config.toml
hidden_size = 128
num_attention_heads = 4
num_key_value_heads = 4
head_dim = 32
intermediate_size = 320
vocab_size = 2048
rope_theta = 10000.0
tie_word_embeddings = true
init_std_qkv = 0.0525
init_std_up = 0.0525
lr_mult_qkv = 0.5
lr_head = 0.00663
max_seq_len = 256
train_tokens = 139600000
dataset = "wikipedia_en"
Each number is 128 + 24 x the weight over its row's rms, rounded and kept within 0 to 255. Layers, rows and columns count from 0. Numbers have three digits each. The size before them is the row's rms in percent of the matrix's.

# layer 5 MLP down (transposed), 320x128, rms 0.141, rows 66-137, columns 64-127
097:140131120131135125107125146105125108117132106154064121152159113090122146114140103085108145057125121112116139102134108148126115171165104154096143127126137158116128145138120120140147120105153127
099:123119129131159135169146136137156151134129123156143155173114121167172135152168116175163103095148115115099078133089155178161130111141120134107136128145100119130156125175131131146159102160120129
097:135099133111132127160158096167138112149106140118155127082130105085112081124135117090108159114142123173155154180168128140155131126117098115098105116131167131131160159164140083110167127131144140
101:150167115128136143091152113116147137096156120133107109103106123154150143127111143110150129099144148126116136140145147133134163097077105151127134167140150134136104125154122109121076113181126107
099:136163142115165158160120134161111160121147069156161138131111117121153121129113155155147126120115130091131139132110104128124095131073147123189152140164133153141142169181138134129114162094114172
099:121105104192133162155153136124082193086092124124155139109146107127134132135141165134126109127141122148099135125128127127118163157098135157158111115141149085099129106131119140142121139137113119
105:171107146129125132144140118118130136064114119120114100119111116146148105099112094104163121136115153073163153091148097106106098150136129103192154139075159112167116170121135107146110099119088080
100:130081125167143118105168127104138133124146114142103072147093145112143132111114148169108115103131110111175116144156099138108126082138136107140103126150132102143128100141120122110124097124074133
103:100136130079125151099142170145148149133113141101106147149104125134103146109123159130156122120112178114143124100132118113123120126155105146088137168123092159166109100149158114150102138136142141
105:121139129125157153116168136160107121120165116154104141143170098152109189095110100129091148122139125158093148111149109131138133132167131107103134163094155096112116114139114141133147173161093151
097:114165143129104131158096108132107163130154118101129120171078100146109120129138094138110145126141104133072147091114160085125129139133129147109157106151117121080145113122111116100160109094133108
103:104144120099159131102085128131106146145140165129190130103138134168101140114114097134167121138131126083081105155108129130150142099097173088107134091149127164116134107143160086120113135138137142
098:152116093114104066137121100106136178119169140148138111124094155143120109118103123105165144142144105138117127104061104130110114140114161122121142126144129118145137122111122149137118140095113112
097:145143093138161138123105132107165138076096133121104073101159098104056143139155112168139084101149099155128107134123149087100101138133134122095122109154149130134103112102139088098130114120155129
095:133130137116112150107096136162138140108100132124143089164121163094145125103123141101149144094153157121105150100107115139098119111139102138121139097151113113141110160110131103092123120119111110
098:123128123146122165152075149152136122160147126126106137127090117127118110143145145136127128147153108112131103141134166153146165145146165150109118145149100119135130115129120117124109095115157138
098:083115127088146117141105130126140090119119157101110112158107156145123131140154188141107118185117153088135145142114181136162128109145154114153096133099178138170126140094134120145112096134152140
103:137151142095142122129137129141133159122131109105130150093136162100115132151136112103100076118083167107135159135113160146122123156110143096147107122075143150144149124131117141134096137147128117
092:152095189134139140130136123146157097135167176127051084105094142107161151144127150148112132129127124126131113139143136101131117092140170099105127108136130139108110159168127087132137110140155139
107:152119152147126128123141127152116140172131099130133093134160128121161156110138143159130130128141126123127137143131154101103174092077131150150090121168127147161084106190105129139129103099111093
105:130120136106100138096163117139138107145114092111117161132150162151077166135138149129146117164093122140096091160162119113165125136142157159153147131073122109130163148098154115087124130129142069
095:112101118144118134159129142159147150106102099129153132119156119119151120142123127135130128105152117147131127097155117065121140163139129103084143104149133165114111088106113087113210170119144143
106:139102108189101101094099129122130120185099121117090137132130122145193149124151132125111118120158184133146149146108106078151137150127084126126115129069126127146123096095162117115124142139148138
097:124113138114125137170133147136112130126108133170160133100074118138150113106140119113157099127136104103120084089145160063142129117150138141129075113152103141133168132151139090124109137151113108
101:146134147144078162078143157112146146131141099108122078131106112077107110126132168115125128119136129146156128131084147131164131095154112141119129111124159149119102120126106106128162109144125183
107:127125129120119139086121102114136169118142091134173122110127097144132112140134150090097147121116147121172166102114095126108156160149179137163099125118142118115185099115134095103101123142168094
093:111078154078109149136124113135136134091091114148085098113137144105119122102107096159137073140120126147110115164156115119116116144163146138138119145110169130148112145121140132107144119130104138
092:124127102071168123144134101181100109156154116137142124115110138148144102119160112158106174161137132142128141103142135167146133098076129113127137123101203106166182098137153144162113145106137152
106:124164128131092149137112078128170113148156084112176114143159077151115137134171131124142133110137122084130132154093086099139117123145166123129139080142161165098114111097123128104147140108085143
106:147142113177101147150139141157121090105101110151102083143135118079127134136092200099096101142135141101139128165116119138094115129138130138114123119098136150128124096145111106122121110131076164
098:118135129136150131108143101138138125124143130154100109108138130136147164140098173103107134130131099120155133169109119123170165092118070082125134122084103146113116174141105109149124113114168142
097:080120164128144163092091114122132147124102151152151159105148126123135109155166100158109066096118142122092144151157148119126132120178113115141138163111129095104166122138144130091126129127158140
103:109121157093156119107156146091130141148093154121120094118154184084120158110114205114131096180081110117127164127169072149125153125150137159133118103158143139130144128133125141114118111116124154
103:115130082132112139116116145141121145149129121103160146148122106126116092146137113129171157114128127096196104115141159142130140127146139134114128102148143154113098141160117140144128118135134107
093:114130153129152148135148092061113172115065136132131119099097146100117112103110118124108107092120121159110163136161112088114162110064106145162130112131135132120104094127143135115144116103091139
095:089168150102102133141107114119094087137134121150144145135103116133094098134143132159141123141125153155145132109156108107092115115140150146147104161094069181166120111112127106143101143138153170
100:116157163110117133141098148077114133160125133148129201095142121097100135074107104119112142134111134121119104104129125140109129132135136114117139144127147112144119114136124119075179135140126156
097:190145113142124152166151178119093104108143127108125191133162168154125107139161118158144155115146137100141126157134090112165152107181118118118124144119095106139151085138167137139136129164154093
107:088110149133139158099134118078148105117119137119114103105139104103127108093169123121136094129118187119121104143125126128135160139167159106101172175151076082102101121128099120148073138127124125
098:119139135098117094105116185105147123148169110150150121148127126137166115112144114118135133143101127157125167128126096080152143119141112153117128174116122128146151155147158114168147142153143173
095:143120089103125169146170085095159168144122097125122096118159131135102111143121088113158094115113130152138143101140096196090074118119148125147132105133161112135126111143153117119138146102143088
104:119102124146127075134148106100153154112146103127141112137093167122092107125097132107158122110149165150160130112135112142163108058135117138113145109184153120143140116153139104162141126199124122
089:148152145142131124123153138126140131156117124151117138121148112132135145118115143139090159140150165154113139083116157135164167110101111115109132120130090189124140100095115141142130126134120109
098:144147142105132104122145103121124094124173125133111133151138118089087154146119156137097146139112127116102076108152129094133121129175116108122132158117138122164149145073143102115091081119106117
101:120112174136101110156084071092121121130150106135137104124108116098109101164151163156132102138136091096123134157122150143172143153132161134100109169152095145097125147080105142130093100149127117
099:108180103139169108092140147110154128149132095117112137176110123126100139132101118141082092114138079114120114139121144152101092111121134129115073164169105162145159116107139171128152102109114114
097:130126202089120119147098120103172159106146142166122159117131108108108136193155136126146175098175119118134156073162149147117132147096112117178147120138143142113147183176119135126126131134077115
096:121068094138139100155120112155092138108083157110132099134129144145139144132106106145139101172117139141139198119122132132090108102098108168152175102111130086122094170127107150136115113112115116
099:132162177148131140145120090119159138144108118134151114169138125103143106152148142099111152108112118139074107146084138147098137159120143173130144128195121202120132159146118141104130106110112125
094:098121111136130100093110162148112136103114120153120104143108113139157139131137096115107160116135105137158088096097124081115120130118144130122145113095111152167167151119108152099133200122131137
099:145129125096113100141088122139147135095132124106169134147119153130100077156131141143103146123107152174129105106096170094132162139091094134136116162143112142096155160162111087112129130132139122
087:139133141131154163116115117133137141151134132135107141078115113149098129135174134103166095129096107077130163164141125129120085109111133120131146159146151127147114156125134150156170140102139154
101:113145126101105158163138104105125145177087144142151149123158101119107095116131085134112127131142087115133095148117124138144104101089098133140104125130162101144132127101145164123155117125110129
093:113081129120125120095143134154158130125115129130114112133140127099164171123130170134095126149165099076103073108113185121119105119133171117104128151122143104122111096128083101168112131110126122
095:136118145118117167112096182102105114138131116147126153135121152097122199120137190136140114125119127087120148137165147126128098116135141139062107130147136121111093083127151151146148134104092154
098:164096168096119126158127143129136142100170109149124111148110110128157127106126167140150120128130144119114137132114124124168144125129131122161120138147173134101097136143102106118147124172117127
102:101119134120139150154174079130136111118162092162066128139143140137147153104150138153165101145137139119145156111084094142136134146068108084162138125100144092171141129136103120146132141113130093
099:106079157064140070114064107143171093148149132124125131154140141134113142120094103152123132113134125122095160111171131115152134127103139131111121171143116136124157083143141118161138092167136157
098:117141140157174098143165124165127095161137110119107114100136126133141096132154107128147097149119148145161077078137108103115119073125105146101113157118137139152121142143117135174125150080144114
094:129114124110048105087131074163117112149147147127114127107151120116126151158137155125175182150157130099149137123173081143129123150103129122111129143107112118080137123144126116159130158121157140
098:152082114174141073139115103129137112120122120120126093126134111129152150135134087084146102110157157107189157105138122136126132160119115127138099123135123084138144120107122119124095157152128111
102:120132102129106120144152136140092101145044133091103169141074124095141123113157106092150142109130164135124099172159099105106116119156116136104116134087097127122127148155121141112128182121149128
102:127067138132150121096114113119142118125095146132154128112095133127146113122156156121118148133138132137078134116123133113169098083107101108072144062126126108158110146136128168134104135119125142
102:133141115121134064167169117125136134098155165137137127087114121101139127145136133158130123126123136127077129123080107139108125108122175112112112111125172135111121104177154104144138116145129134
099:150142130160104126143137126171152104115109139085109150093116117142105091125123113114177182112108112172054154106163114096148183101147134151131126135133164127076156179115139089127141122168137142
102:120129099103142129133141128118121131135132119141109102095101143114122076128139139129092209134101177141119114108095136123122115112133106119128157122114117158135126148115073142135115149137092111
104:120121104120116112122171146113069164125130068092149115127128173109142108108134088161102122146135119145150137088137123129130140143119116090121157130107172137108130122145110157122143116127138147
095:105137107115139146107109118123150164138130130109130122137089101105110130160130193138131154140116178145138117123120120141121101125142104104125154109126141139122127106185087139108139180116102117
100:149179102144127149121163101131142145140123128129112115099142128128147128096096098093117120147168105153140185157121100105149133124109114107140136158137121136163111175148115118110126146172121165
099:134125175152105136113117135122174156144127094158135114126137142090165107106075147125145186133154148102174142109101094149153096146074151145134156137158140121168159126089126119118140112100097144
103:125116131095114122142145118119121121134114135097064113108145138144072124150178111092110160190117127131092105099100162118134082127135124118073146153105140134160143124111124112101136139138149154
094:121145184120109136117100115158120115125100127124126175151089168148133171127145145108096101143102112155129147125080111134125133119135074104141100119119132103111158075159138111152181150150080124
# layer 5 MLP gate, 320x128, rms 0.141, rows 67-137, columns 64-127
104:146118113156148173097142101130133094133091113135121087146105137107155156112141142163092141155164089119137136105133143100134172131097145105123155102105152094171164145129127146142123159119107109
102:151134125143102127149152116165132141121114158069129158148137184135136116074132136137130113133118138156140144117074140122143118131105138142126146120153107123197093149116134105070152077142104110
098:182136137138164148085126121116104140123100130110115120102122140096122126117119138148142108150122116177093147195105113135103126117083146093143132082145104139181118115129164130117147158146156129
099:148110096121162107134124101101130137088126181150131133134121117123088135123105137165127148125145157122170117098112105137082157079126146094124126136110105139163165131137151104126095099144120115
105:131109089145144111164161093117120109103118126145085136129151116107171113150101139101103117148136091110137109132124187131144090138141106114116158148134144077123128145130152080085090166146105123
100:139096117151121134155125134142116116064123130156191150145095142113158127152112124143100080089143141181094090122098127121144123110102140120126140131092133130082103170161108139155131092141116173
091:125145100120099128121131109143122142158131122201127140145153154113136121104155101148091175122082143125157138213102155142084153141116120112090098164100119154122132157135143165142130136192114074
101:143112106135108129113108103109135104147134135089136109168132167119133118207108100141121114142145134178160125085124144131131092139117133121107153153117146097139129107105143153109102110139148147
101:137099146153133116162077111117118137149168127121151126135110157100140122104135108116109154138157168175166165147169143132099110112100175157122154098130107154133145099148124152132132074169135117
092:089128124119166116102090118142083131127147121118114168123125107142093110093097104153107168113109146112121102103125101117063142139064129114105141104127116137105136116141149103054153128140090108
106:116111124129131086153102135132110104111141135123181108082134148173111136148135122122114080157110136134124134133090141147119150135093134134142110093110141103151154159161114102111106143148124150
094:116073139127107157146150115099109147111140141108097105142159131098147116135142101102125117149156125115135123104117129141057121105123104093069134097105126133116158137094099113115144085136124137
095:094131154093143130150144089138126137127097134128120107131131133129116123137144108127113090159162172136138143149132136151124109092140117115138107057127101145100115163130129151120149116171128120
091:098138083118111109154114123146080143117080156143076169157136089110140125161127118106120139168164123120129136126105119152157109125119137138129175116154145157143156192128141157145121141136123125
095:097148159127135160148156106161139112134116128115135126124142132160135077166155084109088112089147125079179144154099120112142098152097107121120127121135109120185132137149138093181142135087163136
100:096136171148158142110112168146130110113098147157157134112115173147119125122099155130127116182139130099154137105102122086086128128144075158149146134119120112133116127106106123149149115155140112
102:113141128139135128171148168136126101090122123125112094106129153125139123121089163106115135128119143178117132142122140111164140188081122154103158151139138129122165119119099148136105094183124166
085:143156152150139128125094142141124147136094147170161093088111095093125134133139130115151146116112105155152096163139157076143125132152107117141162162081105091116105153140147141135139134113141117
108:110149096138135116143148092147145092124142087099115154146148137147119101147088115070153126172131125111155163155127048160136109147110133143185149130114103112116146138166153113117103119133147088
100:093111082135128165156143160116107142116107152068115156170172131131171111107152104085117121146140107094160119134097134129097142142138117128110158142113156112122119124176096143121106084116119133
097:133118149115135113161098146094137104097159111127141128126133129140124115104094101100111132161142120137077140135113127113150132151110135097124110136133099148151130141111135121103082187110138097
108:143130148146106109116112087150118117139123146105125147120096168169119143139163093124104110084097138155106140159100115103132186149098095120134158174154138091108172179082115142159112133154144106
098:102130136104155087121125130140125100166170087141134115073145123159166146113171123116164172148124128114093101154133086118152128144115098133121165098107107145141114146188120121101105126139151137
092:144093142130126127123140137131161147131118113119120133112165193115128151133115125121138167108156150148158105128134151114156156151126154135128138162097120139152147141108082095128126113163126120
098:120136156111130098112155105133128188135153141173106165119149119142135122167139144129148110158164103176117106082151092166147142177126129124125116144100143158150123141152107117140071153122140158
097:143102123085108151120109150079105140129141123084085135129106141162089111165132166123093161136120121144126122127151084102109134132097084102175118153151121152124136158107110141172100130117153089
096:161125170132164151144107136136145154102133119159145188137140109122117128099092166136123131117109133130121145177136138119101157125085124142150093109107141128132113145116135161113121103119134126
093:104161094125106172161136104141072125129100162121119109129135105130096136150146170174142130104159078161156108128124138147119131146133137133127109105107170122162079122151107167164153119161132113
104:147122136097123166116128114137119141125130115091115142132133152120125109129129087149146154135094172166104149103113095196158128130114175107147133174143127111117141164160115105131111117130131120
094:092127137131149136123176148132087131138101126150128113139160206120113112118117119122092088126139116048136129143099132155114143109127059108142121136085113135074127169161115170147125124176133143
093:136165113169148130132115124125111118102128154122167137140133150137101111125137142084158140095134115116110141136108156132120134141190109101099118127081170099143115159145114116162088192106140097
101:082128134187160110179124119145157148120118154100157153128137098123196123091130080125133107113117161166142141120131140076150128113150126136108081104105108076159126161145103142117142126160094133
104:148125090083141135152131118109148119127120131118147112185107152123178123105160114177104099113101166103142135156122162119110153144151139168131119104119095114125146133135074098144089138153136157
098:105113160136108134148111133157094103076079111112129157152157122151107099123109149164116108162163110169183144150166143087113124118117132123148136112122134096143112128137112106127092091123093139
104:074086133136204137156135123133117142127114105142133108066166131154132141172145120096145132136101133153136117138100125115119084135156133120118138134123117091156097147107144127077159112122110126
090:120119115151154143102111091134134153136129145189134158106094142065125094159148111159144149158139098150122103104133087141138129126120144139122173144132125179135091165134082149130136148117119119
088:101142111087140124106149105145096143146105138102157137159119117102137143095113144138161176135129149162135119117178105113069058139086141111133149144114115104159151092085113089103109137123123130
095:092109107123163107131115140103125140148153175131193109145096077127095121108078158171172164151145130119128075131152129154154143137139138115115106129108124100126133122118128186144121168148100086
101:139116096144153136103143072135106113148110133123091096122134156117107149153171123110155058141131108138126121176154177190124154175144139146148087106086132096125135120130126108136131122139132108
098:114137113159106109140146127145117137161159119134172074153122125100153104164165111122139107128175125168133129158160102089136147133156136100101165159141125125133119146130111120143092096119103152
103:114136151117179158140118072157156129082153140160146125129126132152119119129120135108165116129104128174131109145115110140129131151161112128155137155114084140113091139110112130117083155142124129
093:138094102104125125111091143093120186154137133145101145113134164102149152115142148149122131136134193168170093160113142148153125163149094116102145107081124120125118167112129113108139140143085160
101:146130105141137114144125120106161134169127140125145084137133142200154142150092119134087146142101117120127106151121123131121142110115084139171091142132147085153127138114140130157153076107099103
094:158090134107144110154110138128124102111064128168126120118122150117096164175070125085117164118115110151079129116142125131173097149138134124137130127114158161127105156119119111127139127118122116
096:115141067069140099122124060124130137141155103104098131112138163147113097171150102119160126134119135116172134136094135118161137129100126108122103141098130153116146153181121137113118146145142114
103:159115153145130122170121120098133118119134147151126148126145158145132152153123150133092146097190128130088172126171149112149118172131127130087161118118162142139116111097080101156127123140110155
102:089125132110132120154119114130109114130122107121107168179151135117122102110157109116139135133092123121105142122087162091110086116138104117123144131119143101118170078100174130098134149151090096
102:106126087079182129133101144089138132099121110129121129089129089160122131156139130120145121123153120133139113171105087160121113154146088125132135152121116130142112129156091142126115135153170135
094:134129118118083136151115109134111156135136153126129137141111100121116147118109120078125074084109150135097116155112117114085112130101142139168116109106075115116134153127148103111111123095103120
100:130115122107157111124130086140147139057136116145093137159144137119111106117124116147123122145148146134099166110129145094128157145081125118121122119147100121150101162170132108091107141101134158
084:116114146115099134132120146154167121155151164128150161085122167097137150110117124146161125135128135150143100141162140128083173145109123116104114110115116142119110081116111116181081148173117129
107:164077109163114111151114128117105134130141157145126136102150153161111087114078125084074125124102140171107109134126130130093082126116153125112108084133144108121174124139103129155129098159098129
104:124105106117103132138128141128118194128112124125136105090111129096103093139105137158092121150105125170049098132103131124109135117130120144102131145130114094143128104147083140122106118135130105
101:125138159142164142127116104176160147177116069157142153128153131115181120118118114127088132123164174130124145109081102122134116139114138132161097131132121158142117150132115119123136164099159127
106:120130119126122107143118116116105161094130153155095126142085123117132135136139109152122113136127162153169163140128125112109124068139135121134152139134118123157127175135112113118165086130074087
098:113092114142094122153180112111109147122115105147115122133096132125110116154127087120137097135166167127126127124133106105128128120135095127114096085122152138167108111164109092132116149149101141
096:077135108124143143167053147156067140133151168127120144145090130146131158121109172146132144135115129132137098079117145104095171112066157134156132143081096086137130159136123157092158136110150142
097:127142146136170126110162133134096116124108123132169085167169137166133125143128106117151071080121094119120099114123141141132102161093140138124128138155121107110107133109095137155107095097155139
096:112133172110191117123147152092114116137099103144151157140173096133118104131161140149147101161151090112138141122114147106130169077070120121146124126136130112119135172109087122109135091173106159
094:076122114167117106143138128155134097098157119098082191140147136116183143117156126132112158136103140138144106164122123123110132125126126097105163148170126127163101145127131104107140129150124115
106:109140164106111122158128105127132112131158109145123131126135100102161147128099093136114110114167167108123177139178127125098126137155132144155086114111120118149132162114112163133121167140106057
103:106122135125129129145100152139115112105135165101141112165122120122133098138119089062113120110102119115108135107136147107117146124117124146118098110079122107112131178127092118159065141102096131
110:150121141101119074129123166128150110125079120126079133095134139138142129155103104162097119115118127155105117135167159152120133123138129142148130157164100134182182127161138134114122160119147068
104:117130155141118120157094131118129174067178131125098145118124092144151132135134119168140140127138130161109172180160097107085122102091138127120128084089127097088129159150129108159130109134080126
101:159156116108127143139120156100123126127151092147164139136146156147131133099115128127142105114098118166122070135155130080107063133101133126156128117184104101163097173131106147111103138165190173
099:162144098151115169155111112157133158098113126129109089150122120181124142131122097119091128116094120152126158091105136129113123122119151154113122163107144123082140133130115110118111097114126146
100:111117143119139103108112120129136111150170114120109140103125143123120143159119117124156062120119110135119078133104067125103088158132134114134107142125133127145128086104134120181095100156135117
097:130152142119085152152163105150136150082136172096133129148120076159128131115123120118110140135129097125123146159103150140113121133116155167167087105087138100147157122148155122160174128157117118
105:125117150159113078166130103121148098130155122143142089192127116122147097097159135170100121123173128150156177184105106170139128142166103096112103135119107144122116125127153092129096099140082124
098:121125103099090113134109113125175076126114081097131125181136130180116128122114123153117135138145110128145122144130096098121094131094147154126084134119116142098133136118148125128087085125176120
097:133131093111135134145131099170147154143107114122078124157155095109147124120110126120141148158122138125109095129116156102118097149128092135094104095144104140117091120101109097144113116103136125
# layer 5 MLP up, 320x128, rms 0.148, rows 67-137, columns 64-127
105:113105103165112131134107156119099119142161156119111105087105122118129117102095094126128109161074138137112135140148140106105107181147107126095135166168098085103095133098112138103113115150122130
111:112183168154108085155101111136128163130093106111098137124125143171110149113118159103148117113099139122176122130098127132105136118103172115083134146155138123171132130138140079144110143126121120
094:136151077125105145166125133104110141115127105100115119080113120109152132101158164115161111113123146138122104157125142159105096163107132160139153122154120110149139128147104131105159151151180137
098:130140126103100121143144078101147097156090108115098128139104107130121142134109118125105091148128119140143099124115098111156131127137138117086168172119140148115124134112133166069113139157138176
103:106120156114156134141109109132142136120112136075136147146135108110132131145096091119095103098146108128147139103096160101175142083102145091061175110100140112137124175105154113144131131144088119
103:133099117097110138112125116158139131109136122117100127093112114148126115134120157125120120118150116106129103124129147082144115149104130149096143157113138140147167138155134111140116123123147136
091:101120126130121092107135108144116119100131097172127138135144109122155121105176147146099130133130115151106103164157138120137168125145154121138135163079099122147088125132162162104115139138135097
106:120125117114145115145129106156149112149095103161100110128128110079111194116139145127105122101140150118094144120093079151109133142077110111147135164154097164102131176096118140113134170113108164
103:116111155136093094118150098111096134097105172200166146121115107123081183145138169172149109137107171119089109140150098124116158135104128108106100125113125155095106092117128088103101160159109105
094:140104100088100148147140137157180119135112155131144138135133132131112102131124148127098128149076159183165174104135112137113126103165100126136184143132152133113127125106101165187095143136125156
102:111115123122128154127158154099171136172181110158138141137104116125117153124058165156095119128155166096153121158128114111162141112141110135125133144116110134086089132097135088075139125176131100
096:144155135124154154142142163112089094103120130146191113150136133173123157130136112118126111126122144162102147127154160128196148128123119121147097129145156127140108151137151115107139148116144138
100:149135159120125147122141165124098107174138136154101141128119140180123126142145142148118157156147113115095160140145140117127141094110143158142159094107119166163110121139182148156154124154130066
092:130076127120137139136140171125143141140154166174138079098160133155112101146133132175122155117085094144123101130111100165089126132151130140104139138114116076130144103130132089142157120081081096
098:102117129106155129142147128114118119058109126128146150165141123125095120120134168147159130137147135115142135112149113090127146113094117127117106137133129150072107146159091066122107165135059144
091:113150084157134112160124145120116116174088090119118189146167099112096115085119083135154164116095116137166129124129142078143109119136105128111090084138133098132182103123125123180131111126109116
098:123165076130173117066134127129113160127130081093099133121097088112113138129149175116131161125113097098134130145127154147092096113137116108157116171088116146133118106114152134099140098133129133
087:090156128123119105153132120102157134135136171134142132169149129153120061110111097132112086138129075133112123115115145139143127130160088139130176094154151114131121165126106114125110140130132115
107:187098144139120164163133146142120127080117149109113114124125151137158127111144176170098113110089124143135115137144157144123161092147087150105142107092170180126101162141090132145120125147133189
107:128145110148124152131125129144104143147109119142138120108105134144110078094137134092080085137121113144092161120150139153152104131109122159106121105101106127148164149157114182156158129104113131
094:120109130125125136156133140129113125150167163119118149143136103093086078102162124097144202126100087131157092155125142126106098104117118084115119128128121152177113131105154134095126162171125085
101:083154164120078128125107130122119125144116107138116113098120131142185112119133098163134108137094081128111130115098114176102157141137092148146144133090193137151119127109108154112120100134112135
101:120144168098143145102136107140113124115122098088112142113156110170148138126127129116138124115138190088159116135135104108142092118117136159109121126091172127134157109197135146113118130140137138
087:115150109106104101079137116159107151118144127098148119099122177133126138103153128132129122097170137115104141155100136150154124128141137149129111160148126126144159124184164117147122088147126115
106:116107119145187115082163096157141127105099120158123106156146124113110189096117140132119120117121120128112145147130116151138144145120072095136127163119110135106108110139136151133161118157108110
100:106156134096105142142156134132122139126086148103125125156124136115114121106106142117102076057132154143197130138121110131137113106136118116140142112116113141126118120094084134173115133127138094
098:129172155127082129116137155115158110096107090155145123100131159146146127066105166118123125145178133120170152120137125095119130126112113139110112046156110160136137120117129147088135097085141147
098:129091143102115127121095165079150158154154114150196154110129116174159106120119127097123113140083164121138138122154133076134146091118104128118133149130147124098157121145122172152071145146145131
110:132131120093141069102169131097106076117138066102097139149134116144120166126127117105183111130120112131088122141131130113140144146086148134121145128120141130082115152147126107137147153160155138
106:112127120089127084155136143101110132149131145122131151121069192098121156143162109146138119121142133146143121147135143148084107085160178101114134094094110107150122097140099149111137154150110152
095:120146104126130103147094151132151087133156092093105136137139133135106122109178103072143191167138141129091100103133066118144140067130170117096150133110138129130109109160147155130132147132109120
105:120113119155099145136130144131147193136106136099133175082091112091156130110134114159142127134121126148128109123178120098147082115143124136109123138157122119155128149149106156113134124183108188
093:062167065165109128165124151072162132105100124121113124149108112171148141138197121148090124156113132123140107126171109130156139105154118155114137137157158123146133133130138151094095140179133140
091:116099153131126175144162071120163150104119118101156138134128110136147121129127124138111107156095107155132100129130126137141139140137130078094138104084115098176103147150152147144093102093117148
101:118101130099162099162109133093107117138105113119110128088149137125101123168098100108130164112127142126107145140143117082107127141161123113133148178144108069149139139150146139129139131107131085
096:115172114090111068119110101132111119108123164109127123189123140126150149157113195127101136179129122087076135131107125135115171124132139074098093147109142128107128125124113100111117082122143150
097:069102128080153083103182143159135119121133133115129122159095106103115101090120089107138122143132130180176149108120121152078100156122109111137141097105169159132151149139102114128152122117141132
102:154109172164134161112205114166120144134185145120132129146153146173125109127105155122098128118122108119151116130124133175111123138126163129127102130092115162130149146123125105144113117078157115
092:116143098132146132120123129124089184135114143135098113087106124145173147130098139135128119124166102169084131166153110154092135121127129090192136128114123140104127137150096133120156121127127145
094:115172100153127101129129131127117094130116129145152138166126107110119110135125152145150181119115153135144093155151144123128127103130133129105164148081149156100138141113140103169156112172108095
106:120137125106090139153107091114108117111157127142108129127158117095172121147132124099110177139126143149127155122132080132093144144118159104136107093116122131151099158147136126134123120138125173
091:133124145129117134091100129138122148112146138111146098142097126155134122062088127144159129199147128156138147174140132116106105154153112116168126121095117074117120113100136155155108151100136146
103:137146143103152194098154134156144159133130113147141159096143071135112142125129154164147130169149148104171155115124110122088126107123134130132149126120118150120123159167097182093127151118129160
093:115126121092156070087153141123094124100123117096104101165114104144102106112146161146142101183197132136155127123042138153123098141163129116164124134161176116109119117142104135112142108170109095
103:107168145163117142114121141139144131136149130138103089127136132121084116087155126147127177096111130125163144161107145128144100125135107137145096135116163148144113137144121157093097129152155147
103:105112166128140166129165124090142114097118113144107114112077110160140124108170088144158156141095085171100115153096116107114109120124124099165138138086099113122160138128149149123135127163098092
101:108175132121125125130119142118127132141122153098127122099121178148105096128122148115132106112137138109194089105129107103124124118112144134124127091140117136118141154105105108141125123113152076
097:146094101106115115062110117108096127113080109136144122102156142116124097124154108131133110091087168096099114136116079127106115166104109090144125098119122134141146100176081121126126138137128096
094:137121160103137110129110132151116119155105163135148114134100116127124139147101119082113130162135109103108134147121193120077125114145137108111106121100163170121126106102128156115147118132141167
096:153131122109117146154143092141143110168153134108154147116096141148130109104126098111128123112149144095156124094151114156138173095155146178151101124111179082140153076118159130176130152158120134
087:144130145126159144127102160084164097101092106121141119092103127123114179175125130111121132149191110117176104131130121129102178107117126123144161135120152152134136132145117119152074123113141173
099:055096136140122109146126135158180109154146131143109171123144121140099154130150127110132129137124095143104131164114125133149094119116132121136144167133147100118173112114100135079154108084128110
096:157164120134135101129144115115141121136138117103072112126143103183143111126126187151123070131145173153133151103100084077109143137125153150135110135165166145152153137097158104133095103100093090
094:078127130125131152118129135115167096105107115129136144122086107112149083104138123126141153096130168182136119062080121128129134108134155104142157134118142102096106168077123128135070133166148146
103:188116120136176159131162108119169121141173154144108123108108154138157157135147134125144113167122161086161112132120140092100094109092130145133074145110124098130126126138126131134132149166093159
094:179159175152087128133166187105129105102100130153160099142145154128133138185109096148137140148150163091098138143139140105138119139129120101118102110143118136128139118164128084108149117148132142
100:112137051121092150130116116127148126103169111158161144109117094117127137168155152130119118133124144117129110118121127123160138143152166083144125109119107135133103093144133084115122129125172165
100:109128091100190164128185092149137168113105138148196143118135107127129129125123126153104171102147143112134087120110120154104155132082147130089113139172110117103122085113124137133142111136087117
088:136104159125174136134135121132116092116124141105104144126127107135112090118129139147102141127116118103122163155093123087119155135100116092142128122154101100179132142090121089122124104197157135
100:126141118122149201140137138136101121097124138129162117150155121159113152219167125134131089116112163121120108143137135130136171112153152127162133156132147116136170123088135155171136139152143181
092:101144104129117117123156102101142079109143078151090118137135135133135160118106140176131143129129141156088108112121089117124109118133126142158118141082099103080142104134131106073136141179153096
107:095142125102106075101149103153171132164134124127083156131055127163131166144148150125184140106124157170145133140135147087113089087112137136132085111091142114153100147111170128149107119158140136
095:127149134142087135110119116110120121143109131124114115132090098119085120101147172135171170142142151123092106102114100158135128129112172144128133187138116103084143122092134117126134107153107093
099:151144142095114129155133125161154098155127056150105088153142139070144133079117143094119119129124110109128114145116157091119130167124110167154125133126122122097151130138133148090144085192127150
100:122135157113149132157107125114104211095116131159157169134139099094145113121141132139132104069119076138113113150138128179148142175123141125160136138126116154177138153152090146075118125096142127
104:126150169125147179150192144143160150121144109136163116155125148141159168110095143127088086142119091161113167149115115102115122126114151148101144110126120155150149106118092121149136151138114171
101:100109153161095131151163134149097138140113113147114186134154138147138128116129092139113189140103125150101139126135151121160128134143124138132115131130188107114154154079132103054122134098119134
098:149102154150099104164154093131105131148122112151103097109145148137161135123145125135162113099139179130117103112132125117160114147128139121160085116119122103129118172138103135140141117138143119
097:099127085131126109140143157132157120157132106131152146105109106148081116086110077178138124153132122144114134118119138134099102159144156134111107164137131163111126151172140103137106108122084107
103:071112170109132136127134143111112156167133106117135125106117141121133102102148156147097096094115155127101150145100133106142133139146094181117146119161122129158153099089102106143135150137145094
099:131132124077157155119163116127161128143143148149157175144127139101121157136127107129143116111144104143159166165136118161136134129124108131128153089115126125137136167089156143128112121128136141